config.yaml
num_attention_heads: 2
vocab_size: 6059
qk_norm: true
beta1: 0.95
Each number is 128 + 32 x the weight over the matrix's rms, rounded and kept within 0 to 255. Layers, rows and columns count from 0. Numbers have three digits each.

# down: layer 8 MLP down (transposed), 256x96, rms 0.255, rows 102-119, columns 0-47
# gate: layer 8 MLP gate, 256x96, rms 0.226, rows 103-119, columns 0-47
# up: layer 8 MLP up, 256x96, rms 0.245, rows 103-119, columns 0-47
down102:123118213076127097113113129092198160138041133139177103096093095111157128085140135168131142092128141158164139134097117123129180176136090145138111
gate103:151086123156181116138150124100123157133103107098139084128142069108176135153128136118142103119137145093125175100175162136083141145177082025125077
up103:122155155137156120127126082161112153183151159144104189130172134117119141140146169092131087118125178166150157180108151162114102129081168161080147
down103:136176090106077169133070054145092102187126127105132152116095134126109051142146092125136118142149106123084112156171112127128140136094150112144175
gate104:127122106115183113122114080154102159141153178083082070117102133161105141172048106144127158138163143129147142156137052094156145189116128098104114
up104:126179081088182105126109147143208103121104138130094112119196166154169121131088159152147144126140142090092163084131166162144140152153090130112169
down104:093147164082140133079105188149145115157166141136128098090142171137101143075090063156180146141133151140097147153182093123111121135153094155178102
gate105:159170145136141113091158151066079109184078112091157153087153111130131119099106087106103166123145143139071132155117091194119129134077107120097105
up105:162122179107171157151092126108104134091164111154137118145121165145137089155106084080130126159078123202098121134130134150145092159099134143175140
down105:165130177161147147156098161206029134134135128111135171113154128049110116119141120121104079147133126133110138092146155166078118097101120141141102
gate106:177077115132129125174202083138078183155097111194130123133148111096137164113100140135112144118098158109123068166084195122086122122122136145126154
up106:062161183138139113066145153140102132120089151162095154117131143121107148074150133139131100090153176089121113083195136133160124139127153082130121
down106:131171104068176121064158118116181090085187117112127043147174088077163198112136064109091152088136106165110153190109096109144126095137177133119153
gate107:116129158170102073086087057148106135113120129095133129116098094091195133165185120113148102129121145121139125160125123097105182145097189140138146
up107:187119092148159062164147150103125186162086111137127112118147135110135152133161112137147172099091124150171180118137144100065137143106158110119173
down107:086119130151122173091120138130151139119165101161094101101200126148104161051125116063144191145198135129096087118148162164112112203177122168090108
gate108:118115060076151160177125125113103139152144123131082083133169116116079128129148091060080149150096085154097146124114116134085076112134155091120144
up108:146181176093133177187157164173128126070095127179127145135125135093179097213099110177197182123102132121118137107148120053146155105137150167137107
down108:169074148139114113118175092132125150189103145147084148075110082134090125157110123116144096091149141122100151165186132154126113090083138126132152
gate109:112133108149172163120114109127079153125100144155132154184113141112130141163140110159140114138142137108158194098205180115077103083133099159166114
up109:133067102103129161083126099087150114177159108103077093155078070072115145106138159135117130116070115114142132118150135108125147096100134131161106
down109:137153104178148183114058111193077093136064120128139093119108098120110092117127090147140107142122109126149139131081178115092130111130114095156106
gate110:135093112142139179110161127176084114057160148136126100121171089171158170104061117107113118064151143088174087192099151136141090126159072176128167
up110:114114046234132112102186154179123103083142148127125061160129171164180104129082191160125120116125104078163119155071094170105137115140140145119103
down110:123147108107184132082149136064112177142127142098115175095057160119106113141159120147158168143180151100151127163107090075118108063139100143135122
gate111:184096104097153152101134150137106134154099198048139093162154100131128136200127105156131148136140102114124128137130087066196104108182137105136103
up111:090119145072106120062157110159170129175140095152149135125110132108126144205134142074064101142102163100114201147162120103092128093165086053133156
down111:182085160124151110147147127071176133145108053137118096169127156162088173154118080182117188123115138156153110159178169059127114187191179074097123
gate112:152110140166145056105129078088121147112125106086155174112125185129111101144091119140137122130134100109173152113162109153156173107104145116135129
up112:169102155074112137157125121134180131099151136122125095139112084149143167120128192150113120128189129077168122105137115138137181111138141189164131
down112:127151104114163168119140102200150114082120119081146079142151105134102101109118123103117102127140093094169150110141160094101177142098121107156115
gate113:099169194161075112184127160185136151162212165170122110097099142151144169116146139100147147133157157121160154146111132134138188153163123180136084
up113:159156093149138161114145126162174174079108077166105147158164148153168092155096129134085093159198110102088111114136148180140148147111101100137127
down113:104138175120134175149130111162085152160099171100126105140157191110069108124124046092126140130144097139147084163173122128116108140108100078170142
gate114:092160164078148122129118122118121105170120057145162121147175102148098198136074169082141160112154119102121101114158093135115108167084110113074119
up114:069163145214155169163115137095140195135135200099152156107109140094130092149197127190137177152123168145169124170161123116094097073059126080130143
down114:131142096107098138120094112077115127100123149180132107107156174125091122149143112112093139130121121067176104151104113105145089098157151116147108
gate115:138097144050182137185102114066171132134157102138119119115151130170049151125134122059120120111090162179156142098142125132126112100152146141132179
up115:147057141072181146162109129134094125156136156121118094130188127119113143060083095116088123070091129171100127124145131094083175119150181127132143
down115:147175137177110114122194120141109170130115108148140046128158112142111093105174138086130125131120136108106145126137103141121110167122108094106204
gate116:104068119113103159133119120127133164117126164154142071091135162136100172109098088123157142128110093108072127122102141109086170140193108132163143
up116:147151086142091113098174162177098150123168106073083177142092114168128126138111118101086111090147119164141066138089141165112111154087154133070132
down116:152157126131162161128079118154124097165115160165159181183116051132160121133132142127138167112096161138172122143137124116142111111112120108112145
gate117:180094107049128079112123082165154155129150146138110108179103099120196091147140160151149130143165077137113164166100147095074135124123119076113126
up117:159095119093150097140115128166103116105130063104141130172108077127189105163128168112148125159143047108155116154096108130042148140146139147147158
down117:140135155088150130129158091131133166123167116128118094166137094140114173141124147155176124108191076120138141154087157098080097167125153153152131
gate118:143173150138164111170107120163120095098176151173110159136090174132113155126149137138074143124142175179093102124128099198168192121192151119198081
up118:135120188087136064158096232125127154105158170092140140147162100119083134155105150134123110124125166165098140111100131105104139117107193205180087
down118:109082105153188072122109144128149144157133067161174118145063084043130157105148183133077114154184151122156173136115149087136121135076126219204109
gate119:135059064119130118142179180124105145127171178150121108135118165114067187104120080133165154075149149120144047113119112122181111069141209130133115
up119:132122156090150114123081122147139138165131141088208088094126121128134107160118132134108206100113152139174126136118096137158084127095143095151116
down119:108118129080125087128160160109134077103110118135172072083113142144077172082192129200076185135065111120151156172152092082162121123125107132166143